config = dict(
    n_layer=8,
    d_model=192,
    n_head=6,
    n_kv_head=6,
    head_dim=32,
    d_mlp=512,
    vocab_size=6486,
    activation='geglu',
    norm='rmsnorm',
    norm_place='pre',
    norm_eps=1e-06,
    positions='rope',
    rope_base=500000.0,
    rope_fraction=1.0,
    qk_norm=False,
    attn_scale=0.177,
    bias='qkv',
    tie_embeddings=True,
    parallel_block=False,
    init='uniform',
    init_std_qkv=0.0376,
    init_std_o=0.0376,
    init_std_up=0.0376,
    init_std_down=0.0,
    optimizer='soap_variant',
    lr=0.00523,
    lr_mult_qkv=0.5,
    beta1=0.95,
    beta2=0.95,
    lr_head=0.00515,
    grad_clip=1.0,
    warmup_steps=200,
    schedule='wsd',
    decay_fraction=0.635,
    decay_shape='linear',
    final_lr_fraction=0.0,
    batch_tokens=[16384, 32768, 49152],
    seq_len=1024,
    doc_mask=False,
    train_tokens=109000000,
    steps=3401,
    dataset='wikipedia_en',
)
Each number is 500 + 25 x the weight over the matrix's rms, rounded and kept within 0 to 999. Layers, rows and columns count from 0. Numbers have three digits each.

# gate: layer 2 MLP gate, 512x192, rms 0.287, rows 252-337, columns 96-143
# up: layer 2 MLP up, 512x192, rms 0.293, rows 252-337, columns 96-143
# down: layer 2 MLP down (transposed), 512x192, rms 0.28, rows 252-336, columns 96-143
gate252:489455459530490508488453487531502487527501492495523508516504478498478531509502520526478551514538492501506513525509507458519522510527502508480512
up252:516497490488545499503469485513509478514512472481520541539471477495499524479462485580494535527495512497495503512511535478509527555558471497524508
down252:512534490546515473472502504481503508454503505491486460505513468555529533550453459536492511520474537520517501539522490471491485504464445525496495
gate253:532498484501507523489498558521508504481532499513500496493480481489494472498453511464498483510573498503510499490505502507542490486523504520531484
up253:490463491528482494480506535513503496520508506533532513515505494524524501505531472473503528528502488482529486488483452479484533490499504508504443
down253:504497535531519480494516494493504535490528499491526516463516524523528526523493486522502522505457498488497498475493556501511518539493490512493517
gate254:534501504491547491503490504446539454486568477532496529492497462500528496543514526488494540507497521500489492519491484573491528465497510474556552
up254:517480481491464444477517466503526501548546487538476531487523518503459498529454508490513526477531479525502508487495498484542457485537512488486495
down254:494483477526539485475522501489555525487441552451513451541474518469502481562494499525528509514477495440507496529529489526469539516562527484486542
gate255:425497550507496451551504491497458472489577504481479507523485504518472453530547500454488501535475512482527494499460543533518498472551499459472464
up255:487515538545477480510534498511519502565499537474503456507503516533521507485496469479425487506478484507528497483524497523487459472490495461499555
down255:476494540458474532506499499540504545485430515545487449492506453461481500530547470478486503496494491564465501491557493490522527496483484476511512
gate256:529529517529500513443507495521483482544489474507467509490460465459522511512537473482487513465529499506514485495503515461537489500507484482468453
up256:527517511471455496531498485469515505501482548502540560537546500499455500448514511518514513522508514487492524525507460512485484518444485525484488
down256:541488513506468467540534506495517508477544503461520524543495515501481499519453570475485494486484498486457532506488525483519479486496468474505464
gate257:508509485516495477455468495475488532478466487538501485449489449490494518465508516477487481502482537483470529475499527494505478500515463520508490
up257:487475476505504493487477467496479500442471458514515486472510491505491500534507484487510476510486529519488545506490507521491510501475503462512493
down257:474487545462519534496487513484470463479478557474517463536502525515470500510504511481508483504487500512517506499525513517539478478548552513517501
gate258:507540523504505471517496526543540515507468485556474520515499525493499518477471503501560432472505530467517455543519479485506471467543470483510474
up258:503542535497484504512513460514515511510447506497469486527453525463533511526517512469500486538530532482496506524523457525513493475539460464557507
down258:458529525506473509514468477538489541475524484497452583515504473470485519537486503551526437532541526482520515558532496514481532506504462493494445
gate259:512471471550490496455538502543526498535470503523465520536446461510466484495483478481523480509493505473509451494499500466473521461543466508491513
up259:453488530504502440457489499480496509532495477480489450503532490509516506505496493522477512492510501494523534491490512524530528506500520480550491
down259:469498486465497519525517487556485489481519543526517543477456516537516505523504494496508503503490537513428497443493513502518547511525530500492513
gate260:462545493542524500458496448439521522487487441535467517492460479467517502499498503498460479504527505565519531485468472510444541463527509508464522
up260:501551508518497542491493484553472508514520528506465513564468483441457545500550527521509482510483571535475496496487524502494525525504478489525500
down260:519489470523497403488521486509500477503517458465496504481497551494534520537518515537477504490509531488504495473529509483499508466506532536501536
gate261:509538576499495510544459526464483479448551497534503514472474503430495488500496475465530472556448526471500509497530526518518540513496483468483529
up261:465479502468502525525502538471493522498524559526527478476472454495508529463509499498492501527514474514489514540508433493467494475541475481502493
down261:457532492529467492476516480492460454488495461485508485500454492490477536548477527532516512522492500490447500485453525465414497528482488544511490
gate262:487507468497502520524506499531527501483488489464515533488504505497481484544502487439495529478487520512503501518504509461483489476459468475527500
up262:489470497488491541490489475481528505481512485494527519515533488458476491517497450517525517499518493514514491479483495511559473491517463524455477
down262:484506493540504469497490516477521513510497470463483497484503512481505526498488501524485512512486492487517515480488488492507491496497495516491508
gate263:494484513478459466459524466523501502488505456515521512520519487506474484509484484512491510498494524483471499472494483489460492508503494485468496
up263:486476498512454509481525480489423498509506502484511522455467480529490526529517518513520462491445489481503503521509500470508472517505485491469486
down263:507540528476499551495534492449489498496510491529565468504511536503503484523495531533495471480493468446525499490450502464501469479509539475482462
gate264:491470497516466470481555500452486488471527460522524491500532488489484531483464499469500497502475465518501534490506528455503515540512536499531479
up264:492505520535504490566473503512511517490501513473480516509485463497524500499517490474498513491501512526522507472485459519489534493487521515561478
down264:489456469461497469515516500494484523510484489505466464489505506521505472495518519535480483474489539508488491458495481523491487458518501478489486
gate265:520490497497479470467522542440526494486481525485499500521472523514529502475488516482490503499499460445473476473466504524539495482520534491497512
up265:498560501466513494511547530510524485505479519474495510501482472488479497527542540503541503463495514492512478509572541477502487526486558468484520
down265:474495486505528496519472533478476514519520484435464494501503550496548484532535513484487542509504519490514539509506478508480510521476499510514503
gate266:526461509478507500500494538513526519518518470494516543476466496478496515512547521511506500508514519495476468535527520530488528511506456457469521
up266:487477538536503441464484548531488535522501460529443446471513442508529504518514522483480456498524472498524519519499523505501509510494489535530486
down266:485472519487492510517495529534521495527539477512503487505457463516482460502542504540468481481523499498516487494511511521493518488501516501532511
gate267:469474472528488455496536504521500459494502467511473504516522507546493521520534489560455477545515507515500542470493453471486513541471530500464492
up267:531523499509509529510502474501472544501532474548494452510518480464528485485439512501525498526457500505491522537490497535547542497546492489465520
down267:541530515545455507481498501488502531558526498554485532447495490509511483534478473492513489488520529470505539475491493463461498466522491527468500
gate268:510512503504497526431527531490478492482487504525461466503486503513496478489513466450534514489523484495511441556489499511493478546511480501510457
up268:520474556542503503547491472509515475494470491543461467465507488506519514509487475464477456501502510514514536474491493511463529493513510529508456
down268:487498484495516481514469539491505504524487474514512534482507520477537533506508507497471483508503506476483479459517516487506458466526504504533485
gate269:483539525502487490559540497481505529513501460535473500500530497550528485474507490559498499541535575525537480504464510468556538489532480460523510
up269:480527536490476531498483500485518435539486547505551490491438531457486551505501489507451511489510487507455501485486477514438508497483508555485497
down269:516472557527488534451537503510526503544513482509501504502496541493530535556530487500520459501493478479432461483496528526488581447493502510506498
gate270:490454528487487462505541527494490484462517507490522479531472500513456522506490479475544471507535493516470465559513468485501476527467518538492527
up270:499504510470510534524498523462472496502482500472491521456489512494519473485549508528466522487512491485496488479511516507498505460506489464508486
down270:529505425504500485530529503472512497468553485491562460503483498459524458475459529484462477521519459502522463514516482526516473458501539497501458
gate271:526533468542509515502482480466510533510514499465490474441476546499509547427488522500520497508507554525502455502497506531507524522508495466517503
up271:516486526488456479492502530507499434490495475519533514527489468466526501607519504464494525454507460529484522514498486491460511447478512559480482
down271:484518495535527535511567499487488491500463509484496551496576517504491479512523476556500490553529530527519513476467491476520503522495441486493477
gate272:530463498497473537502513497490521518504502513461509549498476477508500512515465549477514497481457504480479508472501515486512515509474517486483499
up272:476524530530545486479501468481533469474487517499488490476500496532492479496499577519506483496488486498539477533553524515472473496509464480488461
down272:486487480486508543474500523503484486496489480513521475496520493557517496495488498496502510474514536506500498487528461461505543518495540506523519
gate273:492539531510475473507498480488529481531492499489498506511491476484561504490483504500526481533497492513476507514533508513464513510498479490497475
up273:512526518489446531521477487464523456508480518484497509466530519494547506525484514483490469504487524502519520497543499485501477492509462484493522
down273:526474481499482507495485470519501477483466517507495474515489510511525458507526495526540480500509485509505504514473508487504523513497519482481471
gate274:500516518498520533469502517503514483498481497529454499468505507488503476524527509467521529535480494462526489531530514480464526521496491468541512
up274:492491490486526489519504494456540518508490506544483513521500475477535441574519496503507493507507481456494518485503528490507526487488512503527482
down274:486464480503495501496520454470498465462515516517477546468556516504450520470521521491497500513500535520467514495483508499526484463504518488477499
gate275:507464510479511502481483450493494492517526498546479526528463431482488501482498509542502510500517476520509455507436530481476497500498497500504521
up275:536470500482527488499461500522539515479494484509544528496511522481461468496495500526506463497479501519498506505495513516504506472452518532509494
down275:504507490511519470496467497482523466466516483493507508450529489499504561500524500504521540538489518494452491457500482465534521512464552525513490
gate276:480507543536528464503504512510506455519508505491491481489496482520476499471543475534504513475466523502496509477522519466487477511456522457482500
up276:469522488511532473499513497533532486549519500467507503512494506505526505482572517538508481485481538492552541500508512453514475489486486512494512
down276:462522484537508481545492486545518512512512487454506464515515465522500486544482559477529490449498508482459520527479457462469536518486505511520488
gate277:509511507471507489477544504506478477465487542525503493507550520489548508514449473515519514467512521430477492456509484503505497521499553473503453
up277:462497491462514508520484476549469433521472490493534499479546502498516513479501509468499519518518495471496499537495498481479525505475481516514500
down277:519511474538493488483503501513474440483513510482511508511545513458498506491469498525493523512490487528425517524508541486510519447508532462533508
gate278:502506473475506503490478509503499477473534490479470487420513459524468557468543528480499491513488513515514499527483514489473460489502515489491511
up278:490445444535524482473484516493513515490559514468481474481469464530482560510517547482554503454562519484547509474527477522482484483524530509527512
down278:498490450467527521496477466535488489506481530500491481506511532499457494501521521470499467527512544528458511528505525524496515491493550504553488
gate279:541480487506476540515492482462456494510467532502478510489450476492525486448523566465502546517483536543479519503540490518525482543452485492488468
up279:492506458482513532498469485535490507501499488505470500466450496555565492494508511500496531536519540533507480489482511486513506504525478475471459
down279:486535500523543489471482544503501515495512476520481474494508496477530453479499526467478474508506510469559508517539562485516491430521508493449481
gate280:527534545486503500534491528471528499465523500536464429473506489474502548513541527499442543523501536486505500458531508519497462465517466445492502
up280:481501463493525442464508508532498533555468480487468475504526492469488499525483538444467462468491481495506467516548459524503531493486492490504450
down280:492504499464490506524460511509517517516474485504487510527493565481448492448510547508466453486487491498487523518474573491535521527458497475502500
gate281:488525481492532495560504447482511514533483497487485453477486504469428541518510511475514498493495565512502494530532500525499489515549488491524474
up281:533452501498451488470513524521518528503504504507548539509521516526520463469528478505504497484502451503479490456479449488556520528531488502468523
down281:483490533472494461547476503513518490507524504469464490486486564549489513509509444494502474524505517517502518489485502520541541492484528498536516
gate282:473477471485565492535511450476508468486480522515492485493504500458510503477474449494483506517494493516494473520499500526510490499509483513517512
up282:484488503533551504488482492495470488489485506502496520504524477519497483499531472502473519495463481510536476541533505507493496462516500500445508
down282:490476486485491521483472475512526501511513524510504519485534525453501445466512502477495505461561512522501438497491466515500464545483473475512501
gate283:505485484499544489497556503488451503470488472537480468480541535503501464467440511529497517477479494463478514490479525474523504513486514513512517
up283:472545428469521515481500476498448516499509496473520495514539453479486547489516424540528547499484463504467493522503492542467528498491495505454473
down283:533477454438542514473491503502445491496494470449524492501495475525503452480494493470510539524413493420515479509491496495490460449511531493519509
gate284:497555463511516505507501521504520529510463530541517513485510504516541454510558482454496528523518494541500482472490482520474518487462502468451468
up284:523488507553489504461519528493488500559543478503481506524509526488527530496479523445462513515487510536526485491499496505518522505509517511484490
down284:540503502519502487508482470516506502513459505524503506504518493499475461512485485480494529523515498508484487514504509513496502489480540535493500
gate285:519520497523527519474490489528505507524484515473514463495497554498515519554498485488499490476503468535544491506530559538523509502453521483527492
up285:482537506470509474519471502451491534501525486516467499477492428494500472474516484498509464516513498524506489512472461491488537528549490516462515
down285:488481482524491479457520500474466503519524488535487494511538504526502514492534515507491492481530494458486503510511500503523459514498537468497491
gate286:477501469491487435494507492502538485504504476493517482506499495467470506487479491499494555460495481491509507522479547503505537470499490544519491
up286:476521470480524476495484494498504465465486468510515477471497479480505527492477539528518447506523488520518496491496521528446509508495494513479529
down286:535508494474486507493522496496496515481484535531529491491460518513539509476535482475500491495499504504459513524474487513472532494508464477504461
gate287:549475533512582514553485522477505523468523538536529485514541506495495480470474485531500507494519539512510484464495491546492447469491484531515511
up287:478543519477508504511525503465516477487550481528487524496491500524467486508496509468499479525490464508508480467506458518546481516464510507464518
down287:493505504504459486502473471526535512495492496535546493491470534465492503559497508473506454472476495506477542509514504478512487451546461531491478
gate288:510441522515521486513527524496452488501506491489504478500487514517492492473501502506511490485457504482458512489535478503501475493478499519521488
up288:489482499497533519441507524453509488480531460498489551500531503497528469522517528461491464533485530471516538516538488476499493475498505506503502
down288:526525488498485509466468490507501530467490525509528491510500477509488483481488455487516491499521490507485500507496504532494523495507467488491477
gate289:483488551501520492487497486537491487537543526472518527496517513481486504504497502494516501515484531522468472516488509485469512472509514483483462
up289:476479523476508493484527460519531531508467475480513498496530471561512481492505531492471481512502490491509440521477493491511477509517446545488504
down289:513498475528513508504498513486498517504531515510488514546506496525515531458513483493528486485453468523513517503479497522484541478516481540481518
gate290:511505507485523482517499495521490511510469474514496521519516504536458516483469512526517504488492528453527528487483532482499468487532501508526492
up290:453486492497493493466536463486515523494454507551507500541477465522518511532520510526525506496527492529564533467475508466501486522484485513482510
down290:493500518539530559535531511505487522483507530529507520504498477512481517500535490465487471503509483521508548510481477493513471493522513508512493
gate291:448479491456468477481545512517488501470490498488475528480467526521544554514509507492485496494478516497509468511478486521513511486461482496515457
up291:498533474513530457473473491500535520523505565448453491505551518508527472509517490530459469496504491517480533478521499495524529480497490484496542
down291:520520476512480461468491488469501485552498457509503459502483477494476482449528492491499513481485516460475465523556471477482494454505478496466499
gate292:528517465515503493518486525468475504516498542527543529482487479526551515528479543496538493498461517491508509501500499514507489531507466503454495
up292:522480546521482492528538530518479485548490515493481462527459514547501524529540487449441521469513437464509527494478490491494510456497487438489484
down292:510493476501509490519510479471512435518487468526487557455478462528501474490576489530470497536486516464516485502456458457503512517487512545523521
gate293:516519506499505496487490533473533508485509509495488481559469478480501555470478466538500520529560513504474504463466537511495523500520507507460507
up293:509498522507458516502516526501437502461528501512517507519482506484485502507555496467476508514498520495512518461509466500488449526481488508474519
down293:492491495455506504514487527479500481435466512470520521473504489530503511527489530499472438478494493490523483510516487530469502440478538553494474
gate294:494509535525493521522522497525524524514475505469537511523492484489517499497485510506528487450512530507543532535460452494539490489548533491494521
up294:509487519506512524483481537497516534505478505502524520519510501477538504513484494547493529457473486500534505495493454482510479486528521528487541
down294:520523517477504481507540494513517482498511487464509504515503564472487521493535536466502479525507493536429535449529526537489483510535511483439542
gate295:482490508530521479520509484500501518492479515496473476507509476513457509469528485482456512511537530490537531528498483505509508524475539538468517
up295:499510520449486473490487545484510505486525522483493551475490508449564473519488543491462525481462451515460487481461535556500511467516499497508467
down295:474440483524537477480492508494474503512501467490476518502502499514528466497493553479510501521480525502496500487514518467482462483498507506511526
gate296:507473498469492526535512500462518504502502536521502477425502491520472492523503547513459475514541507461498549486509540513544476495477516492496510
up296:500527485485489470505523474460512540506495513527470530500495469505504507509501525469442515475499509456520555509548553473529501480470503521478524
down296:468495516464506487467507518500466473518467508450504493474498480438536571480510432490556496480471464508476474503501482482460536492545484460486536
gate297:521440490469562485541505476496485532497515531496482501465484511487497526490516547488505531467467481501507531525502515486483544537462526466543487
up297:505514510460458515469494515502460465514462491508499498520500537489521511500482505490475462544485551528506471485503485541490467497494512555503465
down297:456512539503529478492426456527509465503509468474547484503492456477522510475530508492469556486485494461521509514520450488516539484512504457542508
gate298:577515455498480448485538488468472514523517515544480488532496476471468480499498510521533525513507489429495522545537514497521506539505480509531511
up298:451531492458482512476477490501524471489476474475516548491507494568508508476485558500497464516508491544465443502488514470503483481510466528496460
down298:532489519496505504483461539498479485484498483510518512529519539498520451484464512518498510531510529544513458525509519547503415506523544460504472
gate299:474509507488457490476493457460459516488485520531488512565525474496505509507476498458510521495527516471447487481491513516462494525467505481520503
up299:494506457447441564485519457533462484497526489523507474518538528497473508529487521502527528455502531486464448499476494478485504503497484507506498
down299:501531546473479552466513498537499501532480532516516522488504514500496518491508495545434471478457525489493497499493490511506533487503477504503522
gate300:516503495522499479495540522518491497442548483526485496512487505499437485491457495526470518458542503495523519489538507518474502520542471465519525
up300:485494474507499506517539523519504482469556487483487533499519511508500450495487478519504496496512493475504506496482477516467540477510470507518486
down300:517505495520521555475484518535470464510515517497520502543488525535555497458502454502472498532505501476493495537516517508501513489489488503505479
gate301:561504499480551546498476507476493488526471477512474501481509555506504512476500470519479549497514480449516526487497501486517526529485483507474518
up301:515532526520494483482458473517508514528430554515562518521504497523494480527495478545521494499485512478523531517527509485514473487487493485469454
down301:467485520492467490518514507515513458509560500470533542543509516550531498545515499472524487534466550503465463464481500477486507509469485506536458
gate302:523488516501473487544510478473492493542503502478495515530486507497479502511528497478437503500465530490510495458465522521469490487523495514541478
up302:509491504501470520526541460510495507474501526566500519482499464513487469482501464466503504491487493477525513489499542523543488515483501511506486
down302:515472506575521491519526475487487494490503491459502495500508504515503524510495480478480505507544489482499525470526492499526487517531573448509513
gate303:521478492506525488463490500496539488483510485512505492546444466482480548499485493510440484523492518484482493436479537500475506536528500442476509
up303:487519525541486517532477509515486512510483459532526521485508483559512496482534529493477512475510516482458474453511475489477505478485519501433489
down303:492537481493501532482478540566504452480508495494480529484513545531516494496525459517485528510519565535500520482499486491476469466463472536513479
gate304:477484503461500491493508524533505509487518492485557497500538491501451543506454465495526517533521525562495460566460496467502500512478509511520480
up304:522511484487510531492474502494487503470536496521449520486506485505530499487488497458468512492501492480468558504558470506508495485478515519454484
down304:506478502506553500462524495482510460597479468491487523462455508515543468481501500492524532497464528482561513510535542505543469533490494492496483
gate305:527498482490516486513516503473480513527517511519455505492485515485507501506516547554514522545499531480454554548558449452525452458471482473495466
up305:453492522485491529525543466508517449498471502513516531520511481538495515527481501487536508512513477478564456518521520530494560529460507506478528
down305:490503496535524466509505516539500473488501507468556427468504497510434540536471513523515519524496535438478464491445502530478465464473529525470467
gate306:496511518485505471472509487497541543464525509504523516533512497510480510493556501494488445513440497533475516448467495504461512501495494562477498
up306:461556480483510498530528506521499463567470487469521524492537475476531479512474510518493529501531518530524476522469489492480472524512493432444551
down306:476508531543504477465473548465500505469561512520488510487479538486530514476512500496514485487484487504464559442569471524485545501515502523532470
gate307:510517499513506521495498480514502469491520501497507450518502463447499526512500479532491491494516508508485512503463545482511524489488526490491494
up307:507478494521512458459508479495453510514507519534496469479484503475475523484511511508455480477497533472497501476499541443494456519519525505465529
down307:513470475478512480471484454530530517494452507475511506531473493526487512524466504520488516518522486526493481525461512516494519494453494495530509
gate308:521487509502512511488464520507508483445481501520466485542475516510480462520471462508543514479498525495524511486503473506525497488507514513513485
up308:468512525508492468517483495498494527499478532467501530536526531520496509558519474501539483478473498516530465509475496470490499491538520502493499
down308:543524456490507475492515464479466521552525488477487499480511483535511498533478477479502512533492495471538541530510490510507494526512450487492518
gate309:495525450505529507527520525524464501484530499493512533527542479483474536516499499492482434465491489531482498514499510471566481537519528500496512
up309:504494528518465449499523460511495498499489487478514502460485525490498499482496492479458520473502484491463496498484493524493500522532441470488532
down309:462513533439531443523493544504498499491512499503481522476486471517518489507485508501478499497442571467529499495500489481476462467453469526490478
gate310:464501489483464506500534483507527485483500476497510504472500494520488518462522483559498489509502502528510495519508489476537484503503524470509546
up310:509522500509482503486486525500524542496447524482530490481497491476491572486489548483465527477472495517507499525506462490500484515514474477485511
down310:530467498498483507516503496485516506498504552494490496528545505451528533472528497488501528511488512468481551471518522496492551490483503451478546
gate311:532509484492525502498505525500486553498455486528535498512490496452475494512498458452489506512553540478481488500520491502502505481510502496478519
up311:502473481489508457537492502525519524475502493492504523517499516465501489483488503530475502467495471468523464509505482517506508535469481500498528
down311:563485501496512505503519496506503530458509507510482445519483505471484449504481456533522496518502498486514509486550538475478486551528484507454488
gate312:529508539512446473540529532530523533454457510548478496515504455467496555489468472519506541510477477486465474507502508509507493503513494493480469
up312:539534495506491472515516516506480458523523553519473490526509546466500485494506469521474518492570501505472488499556539463474545513503538538490532
down312:458554501497515462531492497495480480515453518538454499506504527484480515515485503524494557498518506474461500479518471439504506515501471474471502
gate313:497496534500479575531514430487496504483477528457459478500523501561429510515495529490544501514512544484547500447474452468452516507492536509522493
up313:460495511525551545481514429484495515473489531502477503554515472529438549506486554521481529477486542458548525518491486462494549518513492505500508
down313:477508485498473544521488485485519500520491497473505527531487484524485526519513499526493517472490531470512477498502523500504500519536469464495483
gate314:512559438496507477500496453497484496447522495521503478521517514569432493494452527518496498512481472476554483477527480515484526477503501463475522
up314:504532448502469471492492409471516510463487494493494525540525518520406492486458553511487496466458445483504496531524486500500539501521494494496508
down314:477484480509513523466504500513487485513538533506509521518479508501488491503505484498500531520507445522551519549487486555464531536496534482529508
gate315:524483511495488483511513507469512484486561557486517486557498481510477541506534497494531489518460508507517480510512464451561481454548482513474449
up315:508518530496505461507480526555538482541543561468514519507497480517476550473525556500478498479489510505504487508509481479486506519507469512476517
down315:458539484513499491548518501533463458406515507526495474537482511544506497455527571513505526493489475476453525493497513487503480495506540468445473
gate316:567485575486524527521517535464487457481548480544506511509536517515581499469473505503532511549542473486444474499480458547469500516457487513494454
up316:528457469473508502459458467489470462528490466535472503507493460521444528509489481508497507447456465491462547450448525505510496536517553482511531
down316:502535503535398497484481497540495468525496477494527520514531491506469535516455522479484487483481495546478496512514463512462502483500499503515483
gate317:499554471509398465504505454519519552527522526531534496497484520477492545522502553487475518474487561514517504454464481487464498504455479524519509
up317:471513468574491493464506531447463427489494494511477495526476489501496514526530517527525426467498511477508514538539509524477514477510546538511453
down317:496512546506467506474500538522517497453547542502502482462430510493456541474522447479481479526464526522482486469455525533493539526490525474471487
gate318:528527509501492489505490514482466519469536476495475524519489499515480535502468508467523450496461470423490499490490474492495472483512494469525488
up318:496515525522496466475516471457507538498510488500461490513481510479512502481482519536515516476495496479553545541515521497487529470523492486501494
down318:473494515503448517544514484466486507523528524548509519517473550519467486532478461485503505511519500510497483500452494546508478527501494506467523
gate319:490507507460486480505552500511522530512530523528516563491489505525497507516530469518526510498458485481490527493509456526535509459538481510498496
up319:483524514489474492517491508483548523524534500512512518483516512537524481452474477471476522502505531448494528443526453495508527508484547491546548
down319:485503538482486520499482472488536505487512479506523493492498533440490486497501483506478496448515516515517529484569482558512505536508496458467523
gate320:513506492527539448485547509531494509484526525486508530550477500495485540521528493525530485437467525468507473506546487506423484497546476518514505
up320:500480509465517518522473453471549462473486482486486514460539503513472482504518501512461521513515443493514512472479494505518524538541527532486502
down320:509477507524484481550514521485518508459512456466535516529466525475486493476479523494501529519504502512489548471513486472503491490527492526478515
gate321:485453505527492485503491493548482552490522520503523459471518543482495485509485539539483530501569533527467508506516456535511504535494494534490504
up321:521438515499483480462498474518506500452519516523480492516497497483518484520468506501489478501537494503496496487439500503470468508543488485475557
down321:464495500496480544506498487499519536512537484523502512490468522476495490501488508443445527477508448485507474477416507478524481522502466497481516
gate322:499452484495466491522474466437486526534470503544484461484497511500488557502529496496489504466474547489501502516486468575496481472481511486500479
up322:456432492473504517504475491513557509526502519525507492432529535542469503502503529473554487569508493517525522494472468547474475548480489516519569
down322:492455456485487450480497497525494504545491499499518483540463509478499454486520513491498536496531530484497460483469499509461500478510463500540493
gate323:491489557495515488511518474485537525450516496466526483486524519492508535509545522524504538468522491479489500526494537503526514533493451451469511
up323:492516489506549497523488488488512442456534507503479466495517532506499416524504459498479459495491481537482500478476489543502497492503522503526521
down323:482513507509496507523514457466488510506449493527478497529547500527516496478490500479522514511523468479486504510476512459488512555481473500510553
gate324:536508491513519537499476476517473497509510505512468498501519484525503457505526504506512505488485509500430496488509430509483511545495501501526488
up324:482497514510506485486509474554471532522519475461497487496497472506522512480523522497461544529486485518492509523452465530493480567543473502496506
down324:476514472518496514506505480531517515516479520533528514506508508541503491462467461465515454509450536510507534487466499491467482556522473496472508
gate325:516485513514506520425487500490547493479509464471510477504497523557511496518481493498499451452517510485516511523496493517487546506524482496503522
up325:480492536428542518514480485506525501502505510526490526503496494530516498441508518518498524522516490474481499477469512483488493498502479506504501
down325:536477467455503521480438490563459512488499505474495499544521448524545504482513518500478539511487496464489511469495537451500492482482475486491495
gate326:493510512557518484502555455500460511453557511519525488457519498511504515487488481472510490464491507495468494489485537538510469523486506476495531
up326:479529496482453475486544476487482484496478525490503445491486462506498544540523527494525468485472503511479498468498519487514489484531484447483515
down326:553523542496486509519538520485493483499490497479522466518524427499490520502475493503511476523497472513531506477508526516530547491482460529449494
gate327:502526491499506488505542538444544489524511483456501490465446513453510511509511468536473525527497508474504493518483481497527549489478461500467469
up327:519493492517483465472514451520536499499502484506530493470468528507471495497495522523467516516492462456472495529482456532494512518497530512521482
down327:467500491512499516526473475502484493515487471500523533522515520463515486468521488494492457539533493525540527475513517570508509502466471482515500
gate328:471501458495479501541521503512506506561532471498487503509532511516469483513511505486498489532529524508494480496481480473473487504493506482469486
up328:483490491513498497518483494495481483471451499495475509479548550477507496515470515529493484494503504509464495496511495495464487530482518484490514
down328:506524519513490514517459463470474465515492489501520510488494498491516509489490454483543481520505500466497455542463494504501538511487472491456518
gate329:547519502513489477518534506529497485535551516480488495479549476473478493496532527508512494513468509492498530527545504514510488457504474513490484
up329:516520519499490477455492499497499486535507516519467473475532474503503484461487507520512540508490541528496518536539505501516496496526510506513478
down329:508496536507496511498542517476534460534502489476553548494524491488519489495475497483569542504503514489540464502485531522510519550522517516499491
gate330:472492537533504498499550508496478477488506472515515492522482525514469529510456453538509543499513517509506519496489461494532483519490503499502467
up330:490537474498493487513487501473478537524475490541500515503469494495488448479500517526514520535500508544528485548490529442503515497493515518511442
down330:481504482482539510535453476501466471505520514486463466470520481452549521495495545503514509466465486437521474524535516520472484533469492489501511
gate331:488470455526489493495491512491453509505529533494484497507498532507492460502509500510509484509458542477459477479502524489490488464492446454481462
up331:490488518515466519480491533525539492516524481524524483485510488511493505455526483473495515492513477520502530522480472504544552497485520530517474
down331:482485468511481507498529566492483522543513498518497499522522525512449436479504500506530499486502495509457505505486524461510480515497488478497526
gate332:538533512489491500500499461494494479505534478509481493493505524519512519495481487509519537488533543499488484506494513465546549475469492499504500
up332:514537552518491491492480521498515477506518532479510493495526499504530493532499504510533506531500524494483473512442527488524485485542529475509498
down332:503532507465458539487485507513548507479537522467487502536484527495522539522533514498499512531479498515466497485490473515503538489495512483523487
gate333:484507480492517524490465464500494519513456493476509488478474492475473518499515499493444510463515507514489512461488516464508478460501529521495532
up333:486488509530495520469467481510480433526499517480489487520498475472534478496524468481453516485496484498482530488507505470543519497522468514499558
down333:511481502502499528496464462473473482504482500507547496471491574496525473494500481480485499548477494449478496511486478507512501515541548496472524
gate334:534545516459462484477477491539511504494536534485455552476458558505458512511536497480516442469496525489481536488513526465513474499487485494474473
up334:487482493514503532508508490498500477493457472511481508543534446475540513466511503475505503498470504491485495522494488493523512493510486508512510
down334:512453509557527509507503473505506514492512531550491485536507481493525523516497482489444508504520537510474453451533500455484492551516486492543528
gate335:489512517498471440505473496498487495544505492480490483500493531506511495496497518497482480496489526512478527529527517455471445488474442486501457
up335:503545477497494498533529531498475513539516509470488471499494474465454488474484496500497486497504438494457532502502535493482458486520482482525473
down335:441513494419495497512493518455507498501461500481487461497481520494485499533498528537492530502479476498526436497460543502483447488493544530544491
gate336:529498514522541475458453525518486497541498507446501522490514454548450457535483525507487484526500533515492462504551445503505490506509486489486478
up336:500500504541500496510482471518486535531496490473477546465522459499506509468505498548477520520538493478510504492510477522524520456506517492471512
down336:562501517570485484455488536502467568505518454524491468512520497523455489510501463534523457482519546508480500495482514477543536485488475499511493
gate337:478485522497501489485487502515516495488521519466489541500481476513513487480508462523527525496506498507501531492502468467495528487472546502498521
up337:468502494516472486477498499511496497504519490525496503489490481477530483524488491504478525542502489529478524473511496499515514493495518483468487